config = dict(
    d_mlp=192,
    activation='swiglu',
    norm='layernorm',
    norm_eps=1e-05,
    parallel_block=False,
    init='trunc',
    lr=0.00286,
    decay_fraction=1.0,
    decay_shape='linear',
    dataset='wikipedia_en',
)
Each number is 500 + 50 x the weight over its row's rms, rounded and kept within 0 to 999. Layers, rows and columns count from 0. Numbers have three digits each. The size before them is the row's rms in percent of the matrix's.

# layer 8 attention value, 64x64, rms 0.207, rows 41-63, columns 0-63
132:547488504470514515511497476504614633485507497477458506502530561395412516472458561587496507488505441492527506586518603569547485483434464540513455495460480565378475509536470516521438410418468471
103:435517436487481526460502582564490502485472503434511431465508458538564426535552489434500555457463467555457389464393546509404577526525546462540514545525455613508543514532552420561516588540508528
126:543444526620477419517530398495400477563544490440495506567454504465426459555436492480582489550448547530415501440504465508542523527518514457536564548511518492580506434463423469441470581557560473
104:536512535557439363474435483490407511549496436433546563542491521505399523531562509512480502537508537497454546440453450470436468524513538559572542518525426435551416441484513520469559574542563416
093:510531485644450536444548454471612581574600478512476452495445518486432477478511513491536479522465506464468517460474503646528522566496577499532476498496433527390475543504421466532504532565495460
107:521471492555502493536514516436406405553523505519479511543423547571513432495526487485523466552510622534401641431466446428495543467446513400467530443497507475586447466488466469510463537508560503
137:478491560493477483513542512599471492585493496420568398481473439467424587555455461520481443416506575492470476504548431498482430490503459474524588510545548394426587464523539554511450561459446517
105:488450486408518513572494519641502502446442501408504486475574456542483574507528540433527502506417452469566461443452616668516541484523519476470470525491460554420471515511540502470504490500487512
110:575439489511484386505557428611455630488468532460467462505583402451537465507436526521534532574483508456456473445510473485592521557548500478489548553524465490508459406480552429500460548521529542
097:461477436456463500532463525419493444455446475476450585572601464545477580595489484455548502404477458517574574556449606512560523481511494520549550434470536493480581470456499606493476513485475442
113:472464483503517617452463541458546445453452566503521527516512540501565519448522475597482527445536536453513388507544475473483400462441563470474435503542604480441506459583555462549486406422433508
117:432544571493545572466478553535481521516515565434539482436400444557491605469572449508415472473500516537481443471457473506470464491503548445396512510508522445412553459595525522552586398510523503
098:409538522466506538477544588525445509538577588437541510478416394517477558574528443512466411403486539471487454570472472563505483477570465462500532511459507419454571476564440560535551498559519537
114:546474489506463503501491584485471420506481480408524505544445537583409608523536467451524440428448627483525560428504555534480558501470538464430486428523517482372485518575471528500467545514551461
097:496559455511484566447452436590605565529491568491543425498453397528494576484446456484456464514467498521550520493516503566466517498409520481482512433461552516349536588605480500486482505483544467
096:456474507468508533486536520431477393539494552415529495546459520478494513511562535516479549514462446543528514554459413523437422446569637550491555518431541527466579448532448590551583441572533508
154:443552496520510479526446531469533447451485495542539511491601553439522503473592542449530528546493461466531476459406477441469485443523595644566484510467476564598516520424476464397554518457536434
131:466491563504523386561516463523465545506627429491460480490527511516477453570426512547523497469508483517507548588488460421560484502509440383539549546489475477581607441399501511509426564493458488
121:499503541529520576469494523394550420496542519574500528439524514490514459460604504428426564398522455485552447518433502498469507515443504580469410481453517492627545522552444519498575403488473528
109:496438492454505482500437532528531478507494531558593430441568595497407575461513512500482508514399517468553462413461425554428487506538596631369489492499526489503434544483511512506548507488520491
101:571435479559429440455475497447403436604526506576502526542394465520464465577487492413475555442470508529447462536544579568445496504497524536510490532518507538450480441578477464471458614573516513
113:515480489510493440535463470586471530495382444497496399522514527509580495509432572432544562578464510483517509446550549511529529522498477508522420447537441529538381564486555471452409606499586496
108:519528423356536488490535526468570460428588548543525446482479487506617504523506505488526474490460524557557537479508472451466576511518565519576472537426467489509552480430411426515573553599507438
# layer 8 attention output (transposed), 64x64, rms 0.144, rows 41-63, columns 0-63
112:536546460494511558512467532482452504454391631512563422545503507546569490562453541502490481463473429454400515501479564447625521504528444498450518452520498582459568486528455549467530413528426537
108:494519530569548544538497574590468417447544483453535529537535423569412501510553545529574501485508544475399462582493469412440521527502445495564489551525473503409442538530420389512441541477511475
102:509397567513480426542460595499473555465587556413404378513492446440508520476534565444482579480454491531500531506474476558492548470541488565573501525481522524570466522479430499524411457505448574
121:517537601490452478402429439509545487502527532511550464543550467541455491506533524506515499433635469510444467485483487506518458459420484504493558484503479485526437496579433573613598392561550443
093:474553490594432419436436506524542537489531571535488573427458485489450464541445520517567574490470444549485533464459452521510485421436486467460493526567470608503533498413549457600525486568429582
099:521461442516504497510483511577468483653479431510454507505462463561470449476527474472504567525510422595527539480523453471511398521510505576529541478485497514490385470651559520448437508458480580
099:446506590415505538519584463445621479556443573455504501434480489464571509527541533497571466527477582527542544444507523490393409467477503451526478583495511580482479501464464449459429407518478541
106:529470526508476472444452538486435441385511530456537600496478441470459533518515417545578529574480517424505439607591557533502493519509464450507539505432495609508490616405518454471523498511516473
090:515528560475521430473511552484472502527415549423520425472514536530445516469504513479573537472561510501539482526516414442522568583407513553484486499365527438482437587490531438474590590423446516
107:495567544526441486492473467454510441475511532406537527512511523465557483464618445506529424548501472439625409585457560382531452506540448459477572529498523494530520458585489520527416478555529457
104:505551465562518463488552483426603465477428459515520447543496470475495442553473489486516511540434538437519399530523541510559529453455493455643392521493480498504499458534518604389566492537424535
108:527586521502560483503495503589481474470564503549419561552513425542612396537568505536519451482514409538484539458471475461509424528549587473495476486513570476413389569429478484453546483497489467
103:569516492427485497545504464488512438562478507535556580537518478493539488465461574513619477510492461411539531456438456513376407496634429420497494486451482460578551587514522537535497522458500497
103:551440484569509555483522528483498439490478456486421514366526463444469500572544459597576444453558521437560513458437486572541394473546435520487516466555480545470563538525482494439483458552588561
097:418565501455428561451528528500436533510513459577485473503516434478456485447492468566549422557492496616578528452442518561566467467434470419488475549552545620484543513484477581431485550490454450
101:517467592480470535559454377537471561472498449507447475552497446506651478423476550543534486473481524412546416543493422466414575496471559495463528523486445590472497474548456526514560503526497550
113:489443587551454459525459606519505536559545491426572476539552526501514478462416465454531540464544566492558478513509528402560465521477478425460506518576430514423454476459516507481548425486644435
114:453451574532520417559488493435489446542456516465505495521416546516595626414551519606460512507430475541493563487486523570491514523501562433474525503503532390499490475379508523581488492446478525
092:498500468515502532486491449521520537531483461562492526527476495498579535591548456422556526462433379423491502501535471595599546569484477403505459502429410435476536525545463463590499473495619486
102:517395530524564492517447531560447512521529499470511580479532629531440536556495576454471504543467470454585494457547435480528474473449551364435468511530524478472575510446443548461580430540488551
098:567453465489467540459460454621546500453419534537525493430527444458411403462573388501520543513437534493474581567462529521529485504535525519538421598553522476460591463543521523521486512444501560
101:474526538483480456501452556416456517504515514485446501447596448564380517570426460585466586543419445521486543537564560485409526497453537562467523552469444491509572510536498521411463578444521523
108:466416481504401517553579522503538483494448566360448510573507520451576466548448566545578514533457510498488493547536461532424458494526534517511492389547522513452536457486417435556581573497502459
# layer 8 MLP gate, 192x64, rms 0.165, rows 0-55, columns 0-63
105:470557498508495549529477511530594436472509432539519512403545516556589415552498505435568626428521533459566467473372576532533586449487541543453540482513503467561582484473479486486500493512449481
093:512484544585507465527575537544558352531491578421487433493472557431456465473546568491521499458485497537534460526484478471390525533492564542414499512464575471449463497530487473451569416474467606
123:527518460596451557521503499524480511567514608483402478495595393464432489509414505476484479492485465501528503561599512493450488541513506563490498481534492411518450452423429570509540454599584555
118:534476555578529483466444487519523502512564485471499462529527468485530564509493527456500536485413547461520604464515478554448559531544436484538440458485588426521464435532449531376540348557503593
103:467556547463519510448607463533520453397512528583463541428416534468492494556501529517426518522487448482548506474439580439410509636421535477472465487461607561559483486526529467524570502515489510
097:580429524500405419547539460481446528491538514471442543461486434451499556425447575473538544586418507490530600456474513569536420550503520530511497496577469518580430481546490581468455498517564422
092:458454487470501490443637436471588445475449576500508570469578488530502557473407467464563427489551484387537569493528574558524501441532494586501564494512528555531406465505465513475521442464490476
104:548493497488439490507504412540408492495506510459512567447494470570450531438536485435436572505446520568434591481476571661516565437520448518550480498466513544418522513490478601496455512442454453
103:604512499407454512605452493438472546529541470454550486571518474558464539466494558560496538517466387573428511435491603476527471487464457464529472497525583470459376505563531556464474527529465539
094:445528510566528434480472553560454419554506532488474460459437498589499455486518559483627491446404452439593578452423436551566474553512539538513466505513469569527486430501453492426437548492479543
087:408613397515502464529609557511461523550609497442457486465427527497500476448540550450532542467467487496536378464526544503466502464474405500516516472500506427518583567462515554480516476438439550
095:439488466563506590493535493499491478494470505441514581437543581508547475513544499434420580498442470535459517425471455562504444453401422557424588441477492527528598472492484475503418500508616514
090:599460502569492489512454484495421458442545473503513438443548516582491567523446434466563482469461535532490625548483552486519516515465495602500511429502459545551609474493381471562444487585531512
103:504457488602427496499438498487550510485517464509439572440515637475474503523534471397432525493393471532503472553480546588558538467437397459419503529494571561487523504438445544543468486542550515
096:478552450564484498549475505532551507550502655495523591449471479498553460463474543509542456377475421446457433571580523562426514460474544563510484532572529418526501527416537480505551446525497523
102:520514344552563534509452545551481477533503488483475504456576484597475506485468498486474481586527525498563516496501530481427492466440463582491495398520540342546493400539458506447501560503560461
096:457534522531538489434571508529461546488437549538455510468429473483382557505479498476514562495553453507542569559448519557559486630365482532463523514446512590490520416534501435449513427530493436
111:494505459564507567552495379508519424456496553537387512527578485558496489571497501479564531526452514545561552531448583505563542514499520424459578455409519493501504511517443449561397484473429420
089:547551504492584572533598532575493378523468493403467533497498510467547550459496528429455511463568403428501486481499539508535590495482504451557476446434492539458570533472458476548591474581463565
115:544540492460532581524537493369480535514490559446432519501585368533437499444456528505476540499514516472488449483505505528546438472546395482538482480488607522493488461509449670531549481478494511
096:451465534532489488450564501498598431432513557456463416502539461508506518462465534456554549589467563448538483503576442494599412476493475537576583528494519508538493548451492501516573344504449478
110:499531419529482472622471535510463543428513573529552566432541546500506431482463516428489531530463561562579483472442516488424468488510456498489523508474501527408397498425419595507474542449505388
094:450517478553499464412507462550514463472504517559504508480518402515468458398504529512568447462475530467596515538502496513495588531448501488499440446505569445469437430634560522501635461491481403
084:563609428436461557456458494572524605531505490472533592551480595449493527528478527497521534460469484546466553504524532592441487561471529426489478538579515518459555485479467480435381561582472507
092:571503519492542498501539491516508562541475468430526440413556450503461532450432534440467491476555513442557408432485504558602517549499471516585471412484554426608434505534461493501587458589562504
101:562506563469540526526482452505500533429521618497595549378505604503363474444459546413498556523522466469461552441451585483523443495478529458545584457494464545498463519478502528539451529467503509
100:471565465478441473551568469543550513491548508451575563451481506469571471513472463569470519514490556452484419555541526470492533557539522602462473481475510474507476432341574493399536449588440553
103:519474539545468537521506477426493499593560524517490500506588488466425446455466530369483537585415508567473544465492524551504503522599396511548463529474479465459455535452426575566458436537594504
091:459470503500510450502488464554597471515574473493460474555559517508539421534482469514645552473480419441509522443488495565553462617467528483557491501368581528529450500555498490532447460584524558
107:533449508517493542500443474486499423451494462485506495519410479494553496426551488558525500456399465558560475535572586433501508566517565523454481357469544497428483365537527522495529440471573565
093:507581440468465401448560546414420431423533469509500473538505571570470500508475567425547497417495444453586490537488498561489579553547513467516464434488566567476573506442528526423475465439514459
127:499504483530400462540520502478551454547562530460485489400547517568530525504436487473508609479432489574498566472442438524555527528415418552459555552458469454542382477455513451492513486528606573
100:514482564454514472554532583520494520548515485438574548529562478527474627412470555535585443435506467505447527475538544496554535510473483549623403453429461520556462498521444513447550479489394518
092:546487436456508533494525509554437471439477570530535525463469499495515527439534412434473469606538357519594570501541534488615483551528532500544481515486448488506567417588482531508469404476494443
104:547550427488393388600482414450494462530493535439484584509556456468443482414494490554560479512492557556500546446476503471464539490519439509527433471495538489625448483488448475479441480544559587
110:559507434454546475565481485457429487504457484470534571440522420546531475506521452556514550488429517535624459470523526496517534568547547542414466440393601471466447399500407544481476490528566502
098:569592490527527478513417577547398411519476574462441528435461535583442530472425588513545463542437549573518490469508529526581478480422457478489487496497561544508429477515419596492519455494501524
105:437517463484514564487449533522564467502469494479492601486477468497587483445526548529486510446532510497562429526475543462439547428424479485454405428492597399505523531412526452494534388522515619
107:478509420463474488547506494440541437480513530481506447528615491551519604515514447503559475548533481563463568472431548519407588573556451526508497510400571495446461473555412581513483401540502486
106:515583507474492539560550518530488366499380478398548437454490496471493590399553498365550466469503484534528533512469562472510575482480481500483553524521566432505532573503533456467433477514462476
120:513543425501405604497494524494588446443512525463512592502531529554562450437424438542540504476531427564555517491547573457456610495481502505575514510439500528543479471364500532451458483489493559
104:539576448549480443532523524554429543478546582474403564339467479537525517496532521515481543471431528572524500514455446524559535573539421415545514516424516527491436512522555406532524489488443529
100:449524405518554584572477505435430506523522491505388427429540426547563499530534518566555569581539492561549499483415496472508536446446450436450535490570566519444434500502545488546436467462546484
102:563503519467453473490529420633514454431574544506486528479472496525530553510399503501548448566555499516413529521485592525482458477424563434437503466426553492528387518587497475530470516594474519
083:476562460546473436454582490584554534509529506436388504562496535486399517507533585464496536543566499523550478474460541435420458484468437494486498415546467428565468568489430499553514477616543543
087:554467387447524546556518563456475557540561498435491574450515418536459515442481469544453529623522526467517459532535496611441512460521478511540538498491534397448425452487520523463524559522600564
088:393477520472476516436428438444590515422547481476540452495532500432464497506580477557545517520398442554485553490467524438452510603562471489461554489409557501475606441520476517464561485578505472
088:487590536518511547541557444520511463539517517476542442510488457550448522510607643454417509470486557453455509561490442530485457429509373446452561499551478563451510576507424487506468451457443450
089:451550537532386467506594494534526470475579612505517516445533538512482460512404420372461515546441463557511496563467442505522547485545378502474481484510448449496483569489518527483552572463474562
111:445524500561516563519501475490487515520427423425414575486446425475474462512446497443459571523421605472586546451530426565575519507545473508524515491428533545616545562430510482502479492564459461
095:460518460490495514510470462436518538491555522545543490492549525459543547518510519518456587463484434538530433539531413522385526478515499529416505445525439481582458440478563569380625526484608442
101:530549464546474532471455516495441384501482506521480553405461438520455630519418565489470485545487535543573457568423487527491576604505469523532485450531571509495532441530422488465520383503461529
080:552575485470464555461511477436538451551481439537492470450512444583513538508489519549593458501613408570520491476455535538411543442501458574497465481600517570504471497418408548585446502480499458
117:466514490557464496502463481548424397413452527512479606481474534435530553517512515529509571495426400596538529513511590496491604561498451447494581435454488582445541507504465546580502490437527490
102:507445430418473512507468409482500480514452502460502477449597459598457556473568523536539445563480532479438598371589485517493502560463494518454514530454553481467583546510486498499476392566551459
112:426506476482459545492535551581533496418545540482484502453566489468574534520459547483518540491472369428494478497532602493541571587410406545488590430539514556542468414497557470477505462447534497
# layer 8 MLP up, 192x64, rms 0.162, rows 0-55, columns 0-63
098:529553432479505458481561488542495467502431464507461408461497454501513541561511470426504575450691569450550505510446508514498505540464531529540555421419491445481525513496569425478559405537475473
106:410450543553569574542426477436507457483409469503578488494502472573535514494552512462508509473447528536421477540529534469440561437465497517532464523480453469399561579514460483635546554443571446
120:529496498400545551513449485428553532524435591548486472522591480449496545391479390451474472490427463515472554531500543465505503406570509521578467552517461481497443578434428597518495500542496550
112:458528452538480489536545438503489445472358530534441482517482527455533450504475538527566480411570503551430494501491469519327504567499491553531557510520398472431589546508596500498501489536533500
103:476483511504531476506464441516473661408460543501573547542434566496534515465441428438509550514502486510560488424447442599560497524500477528504485552550534523488432497540445541563532473397411435
090:450448472471370431398461578547454576558561526471448556582556587439450543473409544478467500550457547499500570488452494513551455550521505510475568552539485488516485497560530582564457472506487475
091:455499418479547419417510467485539488478515503448477466513519479518472569548510561574537507536551601451558488454545446497533503517590391556519446422486459395404464579473510470592509440542482527
104:489611397386503471469568543533450493492554522476445525513479510523458547509534463496543445407520401493474499486473449477569432526527488408438547463539510518601478495561490513630558436493506490
100:581536529454503526544480465441439539519407464414526585437454406564488528465402542455454568575543523506390565517459551472475481480537500509558489579449514560501477556564481478556494430461452511
094:466596546513454544588589472457533445561543563512467529489484429486546474507421494501531545560464559491449434501480502444431455479512382506657529545487501464456517539505526469439563454430488545
090:475437640542476499470462517469469505542529527540467593554487470527432577478425489463494457641473505534474455547354530484558502488446572551528475528534513487553530528585429476514460537462491514
089:437492524538579486431639519469545530480515396528473512497534473424541508484426564505438564557522545519577435441499482527587515470524523429494549488483498506505513534514533564404455557364526509
092:538554451446520445527452457556486653465489529428504588523534534572414480480483501445453492588450452474504471538488509462572597398529439477479546566421541429475520544476536551481503475507547520
100:378434472487525515505538475462501508483445502556514517401561552569467537507456529446421574546447533536619500573508455419450544533530558496582551478462454441526457581514548536481493538479529405
100:474530581484435452479429412552482482457536454532542491518474530451497565535460398461419572543516517564485514385361511522523532461516546481419519454436486504472591532556560460570475485523479529
103:543519541428497472517463508543517499482403475551511464479473535539476565492566449460543557497493524555497596506522575454483523546440593449447506436421374509506472578463611446495535424449507592
096:515484458636508554405489414458532400468440549522496477447528524566438398555538462444487457467552416453498512514501567502513431534501559463512482487456514447522588564524444504502551578470568513
094:537473554481465433591562461527405457419554556492474550536395498507427459475526524444519371477412423535499540569444468503531485471463477570536496447507492466583534537561495441470531462566544514
092:636500525486430513595490533514554485483397508540517507399542482507544546549414472499501547461443493575490541455541399442438569447488521454512504480542501512410506548495496538396547480459473579
098:392554492476478469489602424461463532446537393516495514506504506645505518556386457613479478495574538508530464508432539496484449545478572496454575472525487451567551458552531481514528468482530496
099:428434474483535511496520601510470564585562430526439576504548533645529418474494429474550540520416529436520490483432511532521473518603456557453483511443532407463560463524499483487472523449527500
103:448498498444398556527531490509536480500488480482540524471490576593517487503563443424439569485461512555461494497520457536558586469492496553457511561465440502442501552450328448474481494389586494
099:564371573491451441539502585560470491383560593448449440553501488491438606460514516523450440504549479508533499477525485491540429524565446527582463460522522509514445509533463458599550466475521508
097:602630535481485429516514532524531480589503568532479555455483529478420492484549514491441462487444519528544492546547381477462424495381490546479504494496550545563553433530584443481505537427453462
098:449536486514363470523551465547454506545529512515513550455517470513512392518506430567467555478455450544437530547449553463436495522508451530511574588531495477436593379417537506437572513495493558
096:388560511543512519507616472439509569515532537527415516585475555461579482571562458466442484514499494476499484452541525438391540487510508531576539518538523458453424502568540376426514478522471485
105:506432475432524495474589489450538479492474465554580558504576388524526425472520538549560550564527598464502428487510455520529524490519545504473459516449554406496539505599469597399520500586494473
102:569598438522558449510473548493530566515458547476379424551625430502514511461529403541529544542575508454501507458571477532490553498561500502494491490475497448453489462427590494402449453453506488
095:440529521504511512542564486550448507489496509533497507524486453477512372446480553536553544487564468473550542410509638512518460469474491569445482529473508471491478497347588556469423539536499617
101:539515440431518618452476499468460455472392519461503517532551585442570417412521591488463479510466489550542578501514513492502441522535494512447552385511527501459560482472544555473507591419571497
094:445464565537501601503471404405451413549554463497547589456586522451484521465463433478398479484509586530522505584486491582581500470525488488523428564460408537471503544521498539491489488488533441
117:473461534422544530398501561583447560438522434556485461529453490456542575463571558527506449560499509486445486482491513515545424565509531433568477471609565499541600473600506426449508478471520467
094:449492511480489401581521497494541500569536529557497477435477413607406521585460513490469499409495590451477478554435464539465464529481536534531421583458476497481460499616433507519525483504400482
092:501518461570576598526561547586557536499552449430424548479562540517458431515562537599510533472486534439530443528446445501547460413458464438461407494490446451573522499494573495459476474447435486
091:483521451462488450445612576498523496423477558492459473504370493475517590547477518531511497486474423477557437519599458483504545570490525493405565537596556526495539400481490588457517497486439481
105:464562381438473463515508514542540484544546557449448496515598520562449445533490579506434536416362576431549489458500515489455457512552504455490572527523524599512514428517456481425478497496514437
096:481475518454517507481520463530521513610476518487504547442536494535528492467461424501473424560439491510449506440568558524533450406567495495452669506539505520386568546453560425531558529425492466
105:501473530515471387538536479424479477432485543586559500583557568545492476558517598416468473565395460481540563534483534530425473537520517509523471482563410515532512432531421533580468544544552474
112:497482462465477548587420584493537588459515504405477586541484495502436518476426498453489514523454455465574506433506396496534509517456567448523503438520521621504548556405569472566504577474525533
101:453591479544460538466431447497553514583395552434522468467501538435475516419602505488501530491518550551505534513521465476419472504493498560480588448500468406432396606505559543477491501524563548
115:499492483512465524448540461526516478471535629501429578517499558530515469572471518513411455526586601473503478468475536500447525444432548518404499494521477506617433444518580405401466539470464521
099:428582388498442501535384408524424488476482514545547581488533477381538516492490548492488449595473490499486532471521541485524595513505519588472540478528475451594504447503521528558540507502422570
109:488583495525472531535477535451556460474383471549481516468544538483620504456535503479401516398549498468490427575548587455430567512484527394474480480480480556445593514460565493507465477495450558
105:465478476506485490379483455558457453456545536571431451487524423501510487445518459480525449543465493535563462521617656547529596502414539468483412542440437466453510530471515487523550501494484558
088:527560478581448536539563546495494501447534582514448465431534528448487336497552561477523572456545534485500472564419410464453430516437529505508445537526527429475561531500406456534535490446468463
091:532461502467440438542514455402595530454441499592529518522536486484504517486442389617541476535553547537544538482612495504554475502472433442482568560514496569533524375452474549503529480508472536
091:469566496539496472470571474532512580503490520524514422408633425607414428465513425542457560392478509460484571512537556462545463516512468576484538559454448489463517490471565466475530489549447496
088:437606499460475413614583583521479438544385461531463497465558482521527500475516563466475571384489449523441505499515537463505520503496438456518480452590542515441593494460510508595484494491497529
098:501415553551509489406465437478595476466586410485494518508546489485483534498471547557492534537510575407496476564547512438417434533593542584486472480622512529508546468546485507469476553424558461
101:565517586445498409500527494603530545511417610450432510470512489489530459459439527562463483532548409427480550518584440486567574469538472569581430487492545525488477563511480458498520577502551463
092:479477549535553556440503529457570466442422507501532390505558483534432453561496453512426527498516422518568479528515506550481494568611492517369480551457565470475462509490481462466423456599466421
101:430516459589551474475637499544523510452531572551506456533550506508444388439606523467455519486498504413479615530600567528455462458497493454472548495444466474453581508517519470524555512525514521
089:467486486415465447513505439566442484450468543540482526523527452415551474545547482591494601518434517556437529482483490486548359574553440457496455443458477589535489447535533453558588489548451523
105:562434544522478427533496441558485536607553408479553471532512476512472520473523477521434536455562581473473528498513476614489437463456482575550433632519403548455469485493444525494500403538515489
097:489503552489456525438497529531430549495443464447503555400538426497390562537369504486522496518575558515498513438459510612490501442432422532538570464458479405520471565472543565479516522449521522
114:531426444467526400404508497525544529523457550452538513574533455465419507513508468514483590535464550485527480552485466553602396512589470572459420532500537441541589431502449537475549421499518478
# layer 8 MLP down (transposed), 192x64, rms 0.147, rows 0-55, columns 0-63
094:512471478441516502485475472634569483518503525496557401434514488470595467590471517501456627470488568482572447536481549488502521348548507493462522439504484495563535533505493521434466444500449431
103:463445558528556533549469508529540471496495481470535424465455506479454513405533494524396451480601543552598430479488496485462497372512532589585412476486578510466560608494525438507500483482535522
113:477507487501400574497509549524486547498607526500525465509479438498439373574483524479562492549513496472520454496521485471543553424570490576617520557513479406513443510493433523512475416399559435
111:460451542489461476481533455481455529480425491520498513628590507503530513486536386485560522402508515420531560395413545420542505534504466509530502499543573497568588500473478392554544473520492551
101:470492484563492436431491584501547509437534546446561536496497573487437542474489513488496490466585539445548518482546399483467478556438577582468590466511447470509462495440595501446365567447531535
086:494596462573513605415500591416527485486449490514513533610486479470552548499483375514490435447554461554515431492554479495430523515534518431481543526520465446481510529488533505559534399438416504
094:418431434612530552537453483439514491446572467515543424498540469466496498542491619550552590446393500454544461478596471532456518494458507499499526515513520443592515518526456496530600451463510446
105:480437500457450479515449469599495468496492542480478564417501473484503500608499534495435535540499510538530541551486447506445492382431451468478566559585570569466508494502502465415488612535600411
106:476530523556474579449485471409470563507532531498515503463536516441478442519512397517515471470406388589625515569514472477479532561598452548546536448541530469428462493535498519573425470530461453
094:543453488435505553467533579509563517514490451520496496455500588517523479529406495373497557547534418458466575504482495484532477453462447543499586525469373514552451534548442481543593465527591429
092:391475496483436584598431502450522492429482412604491538427515520528524496437464455516466536485527540523411614531517455517503470495514437445508560534420488496481491565483623522506585511489532491
092:402574517535446460545535562460529530550513416516470544446448595434462566481483417484520512497515450451551501458454491364512489412516561520475563525562512546595534569454472452494515422533514523
095:411470515489535571446559529437483446556453546409509449569495517576532505510572482557571466467513486500515519449422546455507437551398485485471517484561408534444576574508436487427523478576584505
101:414549518457499434468410517397554478543465531501349476451461492438487527535549495437521521500523544421523473490476499466593492544493573517467486545576459563560579549494578517559538562437540503
100:462604509514504493485454561452401509354467452540475436489564530534503447416513525491492486502414585554531587532496460540505583558548495503551495432482613451487486546569499472474466431533497497
108:457529498460542540562533418474520476459554526542543512482477476493437502549509525425561477527552572498537461459537475521482532498457528560459424515516288473574442422440572502497486441554534559
097:581458524479578556509540458453425488531500539463562425510548424499410523553522526492438513585530443613494486531496478475555480418464487461491490459450640492451439473435454459569561512538483555
092:478418483551571530545471533460590453580416454551543545481561504521422656456438577535476533488498520531456486445443451500488523403475515487517497481453398523492503550509519498548515582442498559
091:529393502531430514644479478468562471458502572557524529386571561492518557528403527556428475502485567507520530420512386467464519452518451512456507431572546509503518500485533510484537469440484543
097:482485518464530560568521422536510538432536447557514649533462408489457522446419539512439391411444592501472546506515517538428445473446495517498512596513540508518463568490467539448531530482487553
102:509486565549425529542424514519524448521579503492478424538460467468434439613548503530579487462493414513494460492478516513532505548523591425551489367510470625527481435457504512511441445475569529
103:532478574482501474485544483521486470549493476460542467602580465453510543532503460564447464534615483499472541392489604431500487519489503529497457552481429413403499449400585548463480470510469593
101:464420449406533455567564447446460456487393453536501584595539593602563555541423515495549528518567519469515449533531479503570543479469432538485492470457463399549530526511516482503478484538468458
097:507488563568407505510456453547601507462520526478509497449453487425503416460511535416444463445499488570553484498562463526539453596537577497559512436453651481487577494504442570473534456503504457
102:562490554443515598499471461485518431551531476466472460442618397599520517511472539433541566522534452465482476409585517491498542423497568442433497509506444535476572583546420542525459514466488510
094:621466508504416544551417547595530483589464553547485529438479535466474483591464434523465482447493497498500486448421501458449477658531484510502567484515566499508493427406535491474498454484537546
103:534510563467521505561488556447461526595424463530542452532591451616487553402478509397507455529468435441504550468474503527465443505446408475495512515573459532530493572444500514582531548402515514
106:453473525540446531533517523567477429528519560485522479432531465508457346525539475505491446498442534453425571492423544582494582591533526421570463442409524547499499546494432459553487438512540542
100:484508517523475439534473528475550465602485482483562477496440581473492567434388539498535439537521415479481489451481608464464494502491527498551498581473520468479624473402533529567474467558604573
105:538458443459607525545504560498476527424457487482491487520460388524594470489587579562560438487498516563557460511497486508529571469485550600492416479509481454512432429435580479450460453544536428
099:497564474551455589487441460502522546641574487520557390503501532456468446473556475481546492517423496474570463571467516516520503606422468521534425473484554499463515565446398578493466461478482535
110:530531453501571509468496484601457428397544452460510356500584517489492482444481431546520564569569443470532536537524474469480515541462569520519460416535580401523546498496426559562516474502528485
095:502532433424399568586468581443544480413479515615464498489509452501532476564417532577477449517488472533512440453516491462464578521550460517458573481501540431555390473482528530503563482562552521
094:482478462472544551502468523453496528494490473558453436417466499583474497473476484552437547484525501433602580453623525530530486481506461489446534595504493514436473441602602432591536467416468471
096:562441528426462426435509468616501582552485508471519485455495498506450430508521538471492505520418533487490504460507580361510513513543440495565451474522592467595459463522486490455571494610534571
107:535445466590508419432481507546490509652502493568510542619542486515509421509463454455497513511523485452505517514495558550444514424490557487563428502494414414428498460588514474513499514552416447
097:513448549489375467503549436595502531428599523533474493497588480475445591475463422456496454498499571487511466533467469527476505478452503526501558464478558590507508559505455405576425587515419481
103:483574543462397529469552466501465518563455438523515508454492542515539443456494448524460502490552429506536455506511479421467483667406456531497480567513509456463580575461602462528549543551452439
112:435423469495553517463456456568538483545517527511524582504540518511520492552468506437536436553483481538462512539529483448479452435508421457562586560409375522476594546588494437492390560539501533
108:384557490537502453444464453611564559584401508465468459480532555496522544479519471495525530481526579544549499540538514480441571507532445446478574446418407517583522514468418478494444555493435513
121:518517486493610609438502516432482568413508464438527526493386474543517480498440605536531446487564452455561413500555496525567520423509554501543566572466447488535448442497550495469510492421481466
095:418551460554445437544492463427427445499545465522530561484591502468474461488556563499462578493472439568466529505503522456522632408477520539538515464517522511442455526580484439623442443544476526
100:620526459404487419509482580448516469571503466546437492491467429551453400521516572594410568581487505451542524511543534489567505513462508539525532409585563465486527482483534479462540462452531507
106:380534526444403444528543530491464502484462438511602538445618528458543511587471546539466506525526517487435549439497494478482471360483480506440500510468608471511499527547450532544498453540584519
086:473513476534566444542531429606482491587452496488506483503527523515497557513544418451491468511427442514450555522494604360502469377475563447483519517525477521452550542468446493544489496582499610
092:515447485536545535501451516446512418455551557537535487482589583482557487562468474379656499444425565472493552477526416480449448501511490498486480541562491498436528490504545574431432490500499416
089:554490517510409425433496523506486535479540499477423521463496596437476572581356512508443550549497543547487512537531459574492445515515450473485468433488563514429445561483541566608511486515442585
084:566413449460544565489528479448493533529483509484473569590497409578579458594407476534508425547517538490551474488488452503524442400498471497452454550508493468596390437517573499466554522501516458
093:471525469538546548560405524501490440480467373475548453502460522508570481450568466468527485419502513445535496456535440553477515429525532592571411575534432467545526586446557532464532439467491588
105:491486495533496480510457513561543468491439401517554504524591487470522503439483526523453503608547589489536549566638500545539470418496512466494512396460532470480346549508443477469536429480474509
093:440431518476543539514446534444404531439511448530603544558441506527536480443603503473515543569460420442539460425516534513567449450414500440526490545520466465507544555537514539542509585430448579
099:561457497480405555453494520447428460527509473478558549402491398489534619528502553526515528478509520542574463610494506545510548557519505490583450464580408477513458467465404478483558488446526440
086:457445542537484531547479516461500513455439464397585506394550537541436487422492485437501508480512564544448426612567522436403531609419480454481520514531478564505527457516468522558566527451519498
102:563439471406454468450529431494576520418537470469579553539494556534527506576509554495537511562565464465507466501510521472526490479516412527467497530421585461548359437518543549527596471537458433
101:499562475581533505524484486441565427534515466547467359517608472429550536498521484480549445479481457437473394480557520439490558594570547485503509545553435529438523499451552531536432491495448431
109:511395471443530554489573464526534551456472497413423535548554558471490566500360442515507459520554483443540525454491473519514502494420522460525568517457468552600418517501433557525570585552482470